config.yaml
hidden_size: 384
norm_place: "pre"
norm_eps: 1e-05
rope_theta: 10000.0
attn_scale: 0.177
bias: "none"
init: "normal"
init_std_qkv: 0.0355
learning_rate: 0.00258
max_grad_norm: 1.0
max_seq_len: 1024
train_tokens: 454000000
Each number is 50 + 10 x the weight over the matrix's rms, rounded and kept within 0 to 99. Layers, rows and columns count from 0.

# q: layer 9 attention query, 384x384, rms 0.0761, rows 142-148,173-180,205-211,237-243, columns 192-383
# k: layer 9 attention key, 96x384, rms 0.0688, rows 45-51, columns 192-383
q173:67 64 27 43 88 58 52 59 36 48 53 53 42 69 36 25 71 66 87 36 55 27 61 16 60 28 46 28 61 56 50 42 58 14 46 37 47 37 79 66 19 42 51 93 53 51 37 63 47 37 51 78 38 47 30 68 41 42 53 41 78 32 26 75 64 60 67 59 53 55 58 68 58 36 61 65 81 39 20 22 21 47 49 49 53 62 71 71 68 53 52 44 43 67 52 48 31 54 39 02 74 61 40 49 65 57 51 44 77 47 60 26 44 64 49 70 21 49 66 57 49 48 60 39 43 61 53 18 21 42 62 31 38 55 40 64 50 45 49 46 35 73 46 65 32 40 72 69 18 38 53 46 58 79 35 38 52 57 56 41 42 43 42 46 59 60 47 58 49 67 33 60 47 48 50 26 45 37 48 60 32 29 51 41 52 74 65 66 34 37 65 87
q205:48 69 38 55 65 52 56 45 51 51 54 44 47 53 47 47 52 51 57 53 57 40 61 35 49 45 59 42 41 30 50 50 60 36 35 37 49 44 64 59 48 52 59 57 50 54 36 45 49 46 36 68 37 48 55 43 57 28 50 43 72 59 45 55 51 63 49 56 47 43 57 62 55 52 61 46 50 46 44 48 39 59 55 51 55 45 58 56 44 43 55 44 44 52 51 55 48 54 59 37 52 41 41 44 45 54 44 46 47 39 57 44 47 49 58 48 45 50 46 50 53 54 48 42 44 52 45 38 58 46 46 45 51 50 40 50 49 46 53 61 64 36 63 48 40 51 52 58 38 39 57 48 56 61 33 46 59 46 48 52 56 60 42 41 54 64 63 42 50 64 34 55 53 43 48 40 56 65 52 50 50 44 51 36 54 33 53 49 48 35 57 61
q237:61 66 43 41 66 47 53 49 38 43 59 57 51 62 46 53 60 60 62 44 46 49 46 17 66 33 48 39 60 46 38 53 50 25 59 47 59 61 77 70 20 45 56 70 42 41 42 57 51 28 58 75 38 37 37 54 43 42 42 38 46 46 36 57 52 49 61 50 53 63 53 58 57 40 61 59 70 47 28 55 43 46 52 51 48 55 75 59 71 52 52 38 50 58 51 48 43 51 38 22 66 52 45 32 62 49 56 31 66 47 55 34 51 49 46 75 25 47 62 48 59 44 52 46 41 58 60 31 31 34 49 44 55 74 41 43 56 47 44 63 46 58 52 74 40 49 52 69 29 47 52 40 51 79 47 30 51 66 52 44 27 52 47 48 48 58 44 62 28 68 41 67 52 43 57 39 51 50 57 59 36 29 48 51 59 58 62 40 34 47 66 74
k45:38 50 70 33 58 72 69 35 71 52 61 71 67 32 57 56 52 31 81 36 62 59 52 58 71 55 34 21 57 49 34 71 40 24 48 41 56 42 53 48 42 44 41 74 65 58 53 60 47 57 72 62 47 52 69 31 46 32 43 54 63 41 55 58 59 49 66 56 36 68 49 75 59 33 53 62 63 66 32 60 45 38 54 29 48 38 53 69 67 54 41 78 21 51 49 31 76 55 55 48 46 50 41 55 48 29 32 57 74 71 70 27 47 62 54 37 57 36 72 57 37 49 58 54 24 59 70 47 55 57 43 56 82 54 57 54 63 42 58 38 50 80 59 53 59 54 54 61 50 90 38 48 52 57 35 46 39 49 36 38 27 50 32 37 61 48 67 46 58 73 30 21 56 36 62 33 29 69 67 73 67 27 50 56 52 60 57 56 34 51 61 74
q142:62 48 54 49 37 40 40 45 50 45 55 59 54 41 62 41 52 47 59 49 50 40 55 66 33 43 51 46 63 59 51 57 62 54 63 65 53 46 50 60 47 51 41 54 52 60 47 45 46 56 49 57 41 40 44 67 53 42 51 62 54 39 44 64 47 39 53 51 38 49 52 44 55 58 41 42 36 52 46 51 47 53 40 57 65 49 52 48 41 50 55 50 50 50 47 51 50 62 41 51 65 51 50 56 47 34 39 32 47 48 42 49 47 47 47 49 43 68 35 63 44 65 49 59 68 63 52 49 54 43 50 47 52 45 47 45 54 56 33 63 55 54 56 53 51 43 44 35 51 44 55 46 64 51 50 60 42 48 62 55 44 56 45 58 51 59 46 54 40 44 58 57 56 43 49 61 43 48 41 35 42 48 60 55 48 36 46 62 54 66 52 40
q174:50 61 45 28 21 65 16 83 70 65 37 23 41 51 64 32 74 60 46 48 54 52 45 69 43 39 56 54 74 53 69 45 31 55 57 57 57 50 39 58 66 60 43 47 68 77 28 15 47 53 46 49 47 73 30 37 54 31 36 53 41 40 58 64 37 67 62 46 60 31 64 46 59 47 46 63 39 37 50 32 39 46 42 56 73 61 42 28 41 49 55 23 21 80 52 33 36 18 36 50 24 49 62 71 34 75 31 60 15 46 38 84 38 68 45 26 35 51 58 56 52 45 47 51 60 57 32 40 62 22 48 39 47 55 40 47 34 52 33 20 83 68 35 39 46 40 48 39 57 44 57 28 59 64 55 60 26 41 70 38 55 84 39 26 34 79 36 62 40 45 70 71 52 70 45 39 61 51 39 48 53 36 59 25 29 38 59 68 70 40 25 72
q206:58 50 56 59 43 50 46 51 51 53 38 40 44 64 61 38 39 48 41 49 51 61 39 61 49 46 48 44 72 66 54 49 49 69 54 61 46 55 42 64 58 59 34 67 56 65 56 51 56 45 60 49 46 61 50 52 47 59 73 48 49 49 47 63 41 51 63 49 43 51 50 51 58 31 38 51 35 54 46 70 50 52 44 35 58 52 49 46 38 49 59 40 45 53 51 49 43 55 50 51 40 48 59 46 37 56 49 39 56 49 43 69 50 47 45 36 42 54 49 45 62 46 50 49 49 44 62 42 50 48 49 49 60 50 37 47 50 47 40 49 57 52 50 49 52 51 39 55 51 58 45 41 47 50 48 53 35 37 48 57 63 65 54 42 45 62 44 57 42 41 44 64 65 50 40 56 55 51 39 55 49 54 56 56 51 60 54 47 40 58 54 47
q238:53 66 46 33 32 63 36 67 50 48 36 43 34 58 60 54 68 52 43 53 55 54 48 66 27 44 60 47 78 49 50 40 31 66 64 64 42 53 59 45 54 58 34 47 50 54 26 26 51 51 38 39 46 65 39 52 52 27 58 46 52 48 60 63 34 59 57 53 54 44 44 48 54 50 45 55 57 37 56 48 54 49 39 59 69 53 59 29 50 67 43 28 36 61 35 47 41 38 33 59 48 62 64 59 30 55 42 55 32 31 45 83 51 46 43 33 36 66 56 51 61 20 45 63 59 54 43 41 58 17 43 50 47 61 45 49 41 59 39 37 68 58 48 30 59 55 34 34 56 43 49 36 51 61 51 49 31 45 67 36 53 77 52 40 55 52 37 65 50 54 60 57 67 53 43 52 61 62 38 49 60 42 54 42 50 35 54 51 65 41 31 58
k46:64 59 41 40 52 52 34 62 52 42 59 54 55 59 68 32 60 35 62 59 46 39 42 87 52 41 29 42 52 73 52 61 65 30 46 44 89 51 47 64 79 64 50 56 60 57 37 47 38 33 54 47 69 52 42 58 56 45 53 61 29 54 59 69 60 56 30 39 51 61 54 55 73 87 36 59 29 70 51 14 69 58 60 59 72 67 44 38 52 66 60 55 57 70 37 23 35 48 20 91 43 53 42 45 49 55 52 36 44 66 36 46 23 39 47 29 43 69 66 56 66 39 48 48 47 44 48 54 59 30 46 48 43 41 59 38 41 62 49 52 61 55 58 46 46 35 43 47 62 42 38 45 52 55 64 60 66 55 65 45 35 59 62 19 33 68 31 50 44 27 72 46 51 53 33 68 46 45 73 47 64 63 40 47 58 37 65 34 71 43 59 49
q143:52 46 55 51 53 64 59 50 42 45 44 52 56 52 57 46 45 44 64 43 47 46 57 58 52 50 41 61 51 51 51 60 46 42 57 47 56 58 40 68 53 51 48 48 50 45 63 57 40 42 48 51 50 43 59 54 50 56 48 51 55 52 49 55 58 50 40 51 55 49 47 38 52 46 40 51 55 61 59 57 54 51 40 56 50 38 45 43 48 48 50 61 54 57 56 50 53 41 47 46 57 58 60 57 64 55 45 43 42 52 44 45 57 38 57 48 53 48 50 48 44 47 46 61 43 55 43 45 50 47 59 53 47 63 52 51 43 58 49 52 54 52 49 46 50 53 41 44 51 57 62 50 46 55 57 50 45 53 45 55 50 50 45 54 57 47 42 46 51 57 48 52 53 49 64 43 62 48 45 32 74 33 50 62 50 46 40 29 46 58 48 58
q175:31 59 43 73 50 61 52 24 25 48 15 40 58 53 89 39 65 61 47 33 57 72 51 19 36 62 50 46 71 34 37 85 10 43 66 62 49 66 30 61 71 46 52 56 54 72 63 52 55 27 43 67 34 45 74 76 34 34 42 47 74 74 43 28 47 37 65 78 47 53 54 41 31 23 50 44 33 47 67 54 31 46 50 44 25 19 22 51 60 67 49 65 55 36 47 29 39 53 64 40 47 52 40 54 63 43 60 54 51 69 55 62 37 56 49 47 47 43 27 08 39 58 64 60 54 57 56 65 54 33 60 67 40 49 60 61 27 57 44 75 32 65 66 58 39 78 38 49 72 58 47 49 19 76 46 74 60 29 32 45 76 42 39 50 49 19 69 65 70 55 51 58 57 62 38 60 44 48 50 45 66 26 48 55 41 56 57 26 51 65 57 73
q207:49 43 46 49 32 46 61 48 36 52 47 40 40 58 50 50 54 51 42 50 36 44 66 37 53 51 26 61 54 54 46 56 33 50 57 50 48 41 46 50 51 52 51 49 51 47 61 46 57 45 55 53 54 45 62 55 41 55 44 37 49 62 42 56 50 54 40 65 52 54 45 47 53 38 43 47 48 57 58 58 45 47 59 42 39 30 42 57 67 59 54 72 51 53 56 46 34 47 52 34 47 38 55 64 68 59 59 52 39 48 49 45 57 44 56 55 49 63 34 46 47 38 52 61 44 57 45 58 42 46 51 39 46 44 62 35 50 55 49 49 55 57 40 58 58 48 49 52 36 51 44 45 41 63 51 69 55 55 38 58 49 36 58 48 47 48 63 50 60 46 51 59 47 70 60 44 40 46 43 52 64 43 38 56 52 56 47 48 36 57 58 54
q239:45 51 37 56 58 64 48 34 25 51 35 41 41 51 85 54 69 55 44 44 57 58 41 39 48 50 41 40 64 38 40 73 39 42 70 60 55 54 26 50 64 53 40 60 66 57 64 60 56 44 62 51 41 43 65 63 36 38 45 51 61 63 42 56 45 40 54 59 41 58 62 51 43 36 54 54 18 51 57 59 39 38 43 49 35 29 29 53 56 68 41 53 57 43 49 36 63 59 52 48 60 45 46 66 68 48 66 48 38 40 53 63 48 50 54 48 38 44 38 42 46 49 52 52 41 57 65 48 63 55 54 64 41 66 40 55 45 57 54 71 50 66 53 64 46 56 50 38 58 55 57 61 32 71 45 76 57 43 44 53 68 45 39 54 63 36 69 64 56 36 49 60 50 58 52 41 33 57 52 37 57 30 44 49 37 46 45 52 57 69 41 51
k47:66 55 67 66 58 46 51 20 26 55 47 55 39 35 45 63 68 23 25 36 32 50 65 59 49 50 60 46 65 46 33 21 27 60 55 55 57 42 39 73 49 38 62 44 61 58 62 45 50 36 55 45 44 43 52 70 52 38 47 38 66 63 56 43 50 59 65 44 43 65 51 35 49 43 54 53 37 46 56 38 65 42 50 60 30 32 49 73 67 63 45 41 64 45 64 58 51 38 64 45 57 50 63 46 55 51 51 62 57 44 34 50 47 55 49 45 74 59 39 42 52 67 55 64 68 47 55 52 43 34 51 58 52 46 33 51 57 52 50 72 44 46 38 64 46 64 66 54 55 33 61 47 40 57 35 61 39 58 29 49 67 45 37 55 65 57 55 29 62 22 51 54 40 65 49 45 52 60 50 50 74 26 29 52 56 46 42 41 50 37 53 56
q144:38 52 60 53 54 58 54 51 53 62 41 42 57 66 42 56 53 54 62 39 54 43 46 58 41 35 50 55 67 42 59 36 54 77 42 50 31 56 68 56 42 57 59 45 34 53 65 62 49 41 54 42 62 56 53 45 56 65 53 49 47 44 39 40 33 56 59 71 39 53 47 56 53 72 45 55 56 52 43 44 50 57 44 46 51 58 60 60 56 53 42 67 50 46 53 60 63 51 60 60 50 54 40 49 26 43 28 61 48 49 44 44 55 37 51 45 62 48 54 46 62 54 58 61 46 49 44 40 41 44 67 46 44 51 68 41 47 52 53 43 40 44 45 68 43 66 24 36 44 39 64 45 55 45 47 39 54 44 60 72 43 47 71 52 61 48 45 57 44 38 55 48 42 40 51 49 50 57 55 47 57 65 50 42 50 44 48 28 46 40 55 43
q176:50 48 49 49 56 44 47 55 54 50 45 57 53 54 51 41 42 52 47 49 47 49 45 48 47 41 41 49 56 40 48 48 44 44 51 45 52 45 48 55 47 42 55 45 38 52 43 47 43 41 48 55 54 52 50 55 53 40 49 51 43 55 54 47 50 51 47 40 48 51 44 48 46 42 46 43 61 41 50 56 44 44 54 45 45 55 53 51 46 56 57 58 49 46 46 46 50 52 46 50 52 44 50 47 46 51 35 44 56 49 43 55 47 49 47 49 53 53 53 54 51 59 50 45 44 48 49 53 41 54 54 43 39 44 44 44 49 48 50 57 52 50 43 49 44 41 46 45 52 55 40 42 42 48 53 45 56 52 60 50 51 56 46 52 46 39 46 46 52 53 47 48 54 43 50 47 49 48 49 51 46 57 57 61 51 47 50 42 50 44 53 44
q208:65 60 67 66 65 60 38 62 55 43 54 45 43 52 60 24 58 49 59 42 43 26 61 57 45 54 50 48 68 32 38 54 50 61 27 58 41 53 85 61 49 41 51 52 43 55 66 43 52 73 54 47 54 51 70 51 59 52 59 42 37 46 47 29 38 59 60 38 42 36 36 40 66 55 61 72 57 39 57 68 78 63 45 59 91 57 59 63 31 42 36 45 58 63 48 45 51 45 58 34 66 38 45 39 52 43 32 58 28 49 39 26 66 41 48 61 61 34 50 60 36 31 52 44 34 49 50 43 51 40 54 52 39 62 42 35 35 40 63 52 48 30 62 39 44 62 33 40 61 51 69 61 37 46 55 39 62 50 63 54 45 51 64 72 53 57 74 57 39 40 51 49 59 63 57 50 66 44 65 39 52 50 44 47 36 33 36 33 46 20 40 42
q240:62 63 49 57 39 52 50 55 62 52 57 49 42 40 54 55 44 63 53 50 49 49 42 58 44 53 47 57 48 57 52 46 49 36 55 58 50 56 46 49 47 61 56 39 47 56 56 60 45 40 46 57 51 52 41 54 59 54 54 55 44 53 46 43 31 47 50 44 42 54 54 37 55 59 51 49 46 46 46 45 43 51 43 45 52 65 52 48 59 46 49 39 54 60 54 55 49 38 43 52 58 52 36 55 48 46 51 58 61 55 47 44 51 41 46 52 52 45 44 40 54 60 55 47 55 57 47 43 54 48 47 58 55 58 41 52 60 56 43 49 46 60 40 38 56 51 45 46 49 44 51 50 46 52 54 55 54 46 56 52 43 46 50 50 46 41 59 56 54 51 61 37 44 49 45 57 43 48 55 49 52 48 40 44 42 51 50 43 55 35 44 65
k48:50 56 51 48 56 53 52 46 46 53 43 45 49 51 51 54 51 58 60 48 51 57 47 51 50 56 60 58 42 57 49 47 58 59 48 49 67 42 49 54 51 43 45 52 56 47 43 58 59 53 49 49 50 47 47 46 48 50 57 48 55 40 46 42 46 41 51 49 50 49 58 57 52 51 52 45 59 57 43 48 52 44 47 48 45 54 52 40 54 56 41 52 53 43 37 52 53 49 58 53 49 50 42 47 56 47 60 49 40 49 46 48 47 49 57 34 57 54 48 61 53 48 49 52 54 44 48 48 66 48 53 56 59 51 45 58 53 50 60 47 46 50 49 60 53 65 47 56 53 42 62 38 50 52 49 52 45 48 41 52 53 37 49 41 52 49 51 49 46 45 47 52 46 56 51 46 57 51 42 46 47 44 49 49 51 40 47 57 48 62 44 40
q145:53 63 40 59 56 49 52 55 39 35 51 36 45 54 38 46 59 55 35 65 47 44 40 45 48 54 62 46 52 55 51 51 60 31 44 59 71 46 31 35 64 56 45 32 43 33 46 44 40 42 12 50 53 38 62 63 42 55 49 49 52 60 43 61 68 55 57 39 44 44 40 48 53 47 45 52 61 57 61 40 58 50 61 59 59 45 61 41 48 48 51 44 44 48 44 48 46 49 38 60 37 61 54 48 75 69 49 48 35 49 64 50 45 48 43 68 39 40 50 40 38 56 49 50 40 43 55 55 77 57 52 44 50 34 60 62 56 37 52 41 52 57 47 45 52 49 76 59 71 49 40 51 41 56 54 61 66 63 64 43 67 67 54 53 78 38 54 58 65 56 54 40 35 36 38 37 47 57 61 49 57 58 52 63 55 48 49 46 71 40 38 55
q177:47 49 55 60 46 47 46 50 55 52 50 43 57 54 43 54 49 50 53 50 52 53 50 48 51 53 47 53 40 56 50 49 52 56 57 42 53 57 49 45 52 45 48 50 48 54 58 43 46 52 43 49 47 54 46 51 54 51 52 56 47 45 51 56 46 55 41 48 47 41 55 47 51 49 52 62 56 45 51 53 57 51 56 47 55 49 39 51 46 55 44 55 42 40 51 49 47 48 42 50 51 49 52 41 49 55 50 48 48 56 48 47 44 53 47 53 52 52 45 47 48 55 57 45 53 54 49 50 42 51 47 56 52 56 44 55 52 49 41 50 55 51 57 45 56 47 59 54 52 57 46 51 45 47 52 53 50 42 50 46 47 42 49 50 54 43 52 52 50 51 48 51 49 47 53 54 50 51 55 54 51 48 45 52 52 48 53 58 40 59 49 52
q209:57 40 50 59 67 62 51 45 32 66 47 50 63 72 37 45 48 66 61 57 41 43 41 27 41 26 55 50 56 53 51 34 41 38 60 57 42 30 33 50 70 49 59 54 37 52 51 55 59 36 39 54 48 44 53 47 37 49 60 51 72 46 56 49 57 65 65 68 37 52 56 51 40 35 20 33 44 54 43 31 50 61 38 46 30 46 54 65 35 56 59 48 61 46 42 49 50 55 48 62 34 56 39 40 51 77 49 39 56 39 53 65 43 44 49 43 33 42 42 34 58 52 46 55 38 45 61 58 73 60 42 50 41 45 45 44 57 45 69 47 45 53 33 51 46 47 61 58 38 52 58 43 64 50 47 68 61 52 40 55 65 59 58 46 71 46 48 48 56 71 60 39 53 55 47 41 57 51 44 56 43 53 46 65 65 52 40 51 46 51 62 44
q241:38 47 55 46 54 50 50 41 50 41 41 48 50 35 63 52 46 52 48 66 58 50 57 54 45 59 41 54 45 55 36 54 47 46 46 51 38 61 57 51 56 56 45 37 60 63 53 55 63 58 51 36 55 41 53 36 48 50 48 37 44 46 61 46 47 55 43 48 52 50 66 53 49 40 52 47 44 49 45 51 44 37 47 46 45 44 45 42 58 42 49 55 46 35 53 44 57 34 44 54 51 56 49 56 46 67 41 46 38 48 59 61 50 52 56 51 43 57 60 37 49 54 51 46 59 58 44 54 41 46 51 66 35 42 50 43 51 35 49 43 51 61 42 36 52 45 69 68 59 55 42 50 41 44 56 58 58 41 63 42 40 57 34 48 45 33 52 57 55 54 52 58 52 49 48 59 50 50 47 59 51 62 37 57 60 61 47 45 45 58 50 51
k49:48 49 43 44 50 51 54 52 43 47 56 47 44 48 50 48 52 38 52 49 47 55 60 51 55 52 53 41 47 48 51 51 54 49 51 47 57 58 49 49 46 55 47 43 51 53 46 44 45 51 49 45 50 50 50 50 48 53 51 49 48 52 61 53 54 51 53 44 51 44 53 43 57 42 51 48 35 53 53 36 47 48 49 50 46 47 40 47 51 61 45 59 45 52 48 54 42 51 44 46 62 56 49 46 47 38 55 51 63 64 49 48 53 46 52 57 51 54 55 54 52 39 48 47 47 50 63 57 46 51 50 53 50 53 52 53 49 50 43 49 45 46 48 47 48 46 54 50 45 49 49 57 59 59 52 47 56 51 46 56 42 55 48 43 45 46 53 45 49 52 50 54 52 46 61 50 44 48 62 54 54 49 59 46 52 50 51 54 47 52 50 49
q146:53 51 45 46 61 34 44 32 33 45 48 47 56 50 49 51 51 60 45 40 56 34 48 39 61 51 56 55 67 34 51 39 62 45 54 45 54 59 43 52 46 52 55 48 50 46 60 47 57 48 38 58 53 33 41 46 68 63 44 58 52 39 47 44 51 64 71 56 58 41 52 46 51 52 54 46 38 53 61 29 43 51 43 47 51 58 45 37 39 57 29 46 58 46 54 52 65 51 38 48 51 61 54 39 48 63 42 44 75 37 61 64 46 61 48 50 50 55 45 43 78 55 54 43 29 45 37 66 58 49 51 54 45 49 26 44 61 53 58 47 23 52 46 45 63 55 56 69 66 50 56 34 56 59 56 73 59 52 52 47 59 57 53 30 56 35 68 59 55 54 41 37 35 43 36 59 60 57 58 54 57 60 57 58 54 39 62 48 70 43 39 56
q178:48 51 52 58 57 50 45 52 53 49 62 49 48 47 47 48 52 40 51 48 60 49 54 45 51 54 50 51 47 55 51 54 50 57 46 59 41 65 53 48 54 53 45 57 49 55 48 55 47 68 55 51 48 52 50 56 52 45 50 51 57 53 50 54 43 50 36 50 46 48 53 53 46 47 50 54 50 44 44 40 54 55 52 46 46 50 44 48 51 45 46 47 55 51 42 56 41 50 52 47 53 50 53 58 50 46 58 51 43 56 53 45 46 56 47 57 42 58 45 54 52 53 53 44 50 53 53 39 51 53 53 61 47 46 52 48 53 48 53 49 51 44 52 42 47 45 51 60 50 53 48 52 55 46 55 59 49 47 46 54 54 40 54 40 62 50 52 48 58 57 56 43 44 44 41 49 53 50 52 41 55 53 54 45 46 56 52 52 53 48 51 56
q210:50 57 40 52 63 54 51 53 52 37 56 62 53 45 24 60 63 55 46 35 55 36 37 41 49 48 58 47 62 35 51 48 38 28 48 49 48 67 37 60 81 48 36 45 42 54 54 58 50 40 21 61 54 34 36 61 42 49 56 52 57 29 57 57 54 53 69 62 58 60 42 47 47 37 33 62 47 41 63 36 32 33 51 57 35 50 57 41 62 71 31 33 39 54 47 54 58 34 44 49 45 63 61 30 53 52 54 56 75 48 64 74 56 49 53 41 36 82 46 24 57 56 50 55 33 47 45 50 48 63 59 53 44 39 56 59 64 57 36 34 51 69 60 49 48 47 61 51 44 49 53 57 43 67 49 62 58 56 46 64 55 67 55 51 68 36 59 74 39 63 67 60 33 54 48 44 45 44 53 42 56 53 75 51 65 52 58 21 67 51 69 56
q242:53 49 54 53 50 39 57 49 39 43 35 47 49 56 55 38 53 37 59 48 57 60 57 54 56 45 47 37 49 53 52 52 43 64 46 61 49 56 56 63 45 63 38 49 51 58 47 40 49 61 46 46 57 43 34 40 55 57 56 42 61 53 64 56 55 51 48 55 49 41 48 51 47 45 61 41 49 57 44 51 50 47 52 53 50 41 50 55 48 41 45 61 48 47 46 50 49 46 65 58 50 46 54 51 54 49 52 37 33 51 53 59 51 59 50 44 45 42 52 50 51 60 33 40 60 50 56 60 37 45 56 50 41 52 47 51 44 38 52 47 45 39 62 39 46 36 74 56 53 52 50 48 61 38 51 44 56 50 54 45 54 48 52 38 51 54 47 41 56 60 44 60 49 47 51 58 57 57 45 53 53 46 51 52 52 65 61 66 59 56 54 57
k50:48 46 48 35 49 52 49 53 51 44 44 48 51 52 50 68 61 57 44 58 31 59 46 51 48 41 46 52 50 45 45 46 43 49 51 42 60 51 43 49 54 52 53 55 52 46 53 49 39 51 46 51 50 50 53 57 55 48 56 53 56 52 52 38 54 48 51 55 47 51 54 51 48 62 46 45 42 53 57 56 43 58 52 55 41 45 47 56 45 57 55 41 60 51 52 45 45 49 40 40 60 69 64 44 44 47 40 61 55 57 58 47 55 45 52 62 41 50 45 45 45 34 50 47 59 45 54 47 54 41 55 50 46 53 47 48 45 47 37 54 49 46 50 52 60 54 53 51 59 42 56 57 52 58 47 51 37 47 51 43 40 60 48 58 56 49 48 51 40 60 48 53 53 47 61 46 48 44 52 59 48 59 48 63 52 56 59 55 54 56 52 53
q147:42 53 53 46 57 42 59 56 49 41 42 48 50 54 43 61 38 53 65 69 56 71 36 59 36 62 56 48 42 48 43 53 52 46 42 57 50 62 48 50 47 64 38 44 57 58 46 65 56 48 50 51 49 52 50 23 69 64 49 38 27 40 64 62 37 67 49 45 66 39 43 41 58 42 55 47 47 33 70 48 46 33 51 53 57 55 62 53 40 60 45 67 35 65 62 54 57 59 47 42 57 55 46 61 52 40 62 52 54 51 55 63 48 63 48 33 56 39 61 42 34 52 49 50 40 56 40 68 44 54 51 57 37 43 61 65 54 32 46 48 66 60 49 42 39 50 49 72 44 63 50 65 49 63 46 53 64 60 43 46 51 60 42 56 55 48 43 38 71 51 51 43 53 44 36 49 70 63 64 52 60 72 58 54 41 63 65 46 73 55 60 55
q179:55 46 46 63 46 51 45 50 54 44 57 48 56 53 50 51 50 47 58 47 58 49 53 50 48 51 57 48 49 47 52 45 56 57 52 51 39 44 40 54 52 57 53 50 52 55 54 47 43 60 50 52 43 51 45 47 65 49 45 50 56 49 50 56 45 53 47 49 51 41 52 52 47 45 53 55 44 62 50 46 49 53 55 52 52 48 52 46 51 52 48 45 50 51 51 65 50 51 57 50 58 55 52 48 50 48 54 53 49 51 49 56 50 55 49 52 44 39 49 43 57 53 45 46 53 47 49 51 48 45 45 52 54 43 47 58 52 47 52 55 50 50 59 51 50 43 45 50 39 50 51 47 49 51 49 60 56 56 41 49 55 41 50 53 59 59 51 55 54 55 58 51 39 49 49 52 41 56 58 41 52 51 52 49 52 51 51 56 44 41 47 49
q211:42 56 49 34 38 62 45 52 53 40 34 51 40 52 33 53 53 41 62 38 32 59 38 65 49 44 75 59 41 44 33 54 60 40 51 59 48 57 28 65 33 60 54 53 31 57 52 56 35 67 36 56 65 66 44 40 34 43 68 26 41 60 45 60 47 54 45 44 51 39 51 46 56 45 37 42 73 42 40 54 61 36 48 72 55 29 45 39 47 47 47 74 40 53 39 70 51 50 49 36 53 63 53 49 45 48 62 49 43 23 61 65 54 41 62 52 52 48 67 38 59 52 30 59 58 44 48 54 15 75 48 77 46 64 58 41 69 45 52 44 58 48 46 62 55 59 42 58 77 67 46 54 47 50 55 50 66 38 28 62 60 59 46 50 43 61 41 32 44 47 38 62 57 58 59 54 56 62 52 54 47 69 53 65 47 63 57 47 67 88 48 51
q243:49 42 47 57 42 44 47 47 48 36 48 47 56 57 51 49 52 38 56 41 51 62 52 50 59 49 58 47 49 53 54 62 57 52 50 57 48 65 55 52 52 59 54 67 46 51 55 52 43 50 39 47 43 53 44 50 55 60 55 59 61 42 61 54 52 53 59 37 51 50 47 54 52 38 55 53 46 47 58 43 47 50 49 49 46 46 52 44 39 53 50 56 46 50 41 41 45 59 54 48 55 47 58 50 46 53 45 33 52 62 38 53 50 56 46 48 39 42 46 65 53 48 41 48 43 46 52 64 36 43 66 43 54 53 55 42 36 43 53 43 53 59 56 45 49 46 54 61 47 46 63 45 55 39 45 49 57 48 48 47 49 57 55 52 44 63 43 54 57 51 53 60 44 38 39 62 34 56 53 57 51 48 54 54 69 50 52 62 47 46 50 47
k51:53 51 51 32 48 51 60 48 42 48 38 48 56 55 60 42 54 47 42 46 41 56 60 64 60 54 48 40 52 57 63 48 49 49 37 48 53 48 47 51 56 55 44 42 50 44 38 65 43 54 46 59 48 49 60 54 49 53 56 48 54 45 59 48 57 48 56 65 53 41 41 51 56 60 47 42 40 69 53 51 51 48 49 57 57 43 42 60 60 42 57 57 49 42 40 46 43 48 42 43 53 68 64 49 44 40 64 54 44 51 59 51 54 58 47 61 48 66 39 66 68 46 51 55 41 45 54 58 47 45 49 49 49 48 43 34 41 54 32 55 52 48 56 44 62 44 62 41 50 46 52 49 50 44 37 49 40 54 51 40 57 55 44 33 46 46 57 56 33 51 52 48 57 53 55 44 47 40 39 40 47 55 48 56 45 58 54 48 54 48 44 47
q148:51 24 28 43 58 61 27 58 47 61 46 58 56 71 62 56 51 30 60 47 39 50 59 53 56 41 33 51 36 78 78 38 40 67 44 54 52 42 31 60 46 59 57 52 57 50 55 40 50 54 63 29 49 72 49 44 55 45 51 73 70 57 38 49 37 58 61 65 43 52 58 46 34 54 40 63 54 47 52 45 48 53 44 54 48 51 40 35 67 51 43 66 53 58 45 66 44 51 60 61 59 59 67 81 51 44 59 60 29 44 51 41 41 49 47 21 51 53 42 41 40 53 45 38 72 77 59 57 55 46 59 67 83 50 67 45 26 62 55 37 53 82 49 34 43 36 60 58 40 36 61 52 59 44 50 38 26 47 58 41 68 48 50 40 37 49 49 41 69 52 55 59 65 42 64 41 39 52 50 33 36 42 41 37 40 53 59 47 55 66 48 53
q180:56 47 55 59 53 51 42 42 49 50 42 47 57 57 51 54 55 54 49 40 48 49 46 44 51 47 54 45 51 60 60 40 55 55 51 51 53 37 55 47 42 50 47 54 45 46 42 43 44 55 60 48 49 43 39 39 47 42 50 57 55 50 52 55 46 48 51 47 48 51 54 55 46 51 47 43 50 55 56 51 46 62 51 54 48 44 58 61 43 57 52 47 66 58 50 58 58 59 58 48 50 37 43 48 62 44 40 60 42 57 47 45 58 47 39 51 54 50 55 60 41 51 53 51 48 53 57 54 54 48 58 40 60 56 50 46 45 42 58 56 43 52 53 44 54 42 41 48 43 47 55 44 50 52 53 48 56 59 51 50 42 48 52 44 48 61 59 52 54 56 56 28 44 52 56 51 35 64 59 51 54 48 46 47 55 49 52 56 49 41 48 60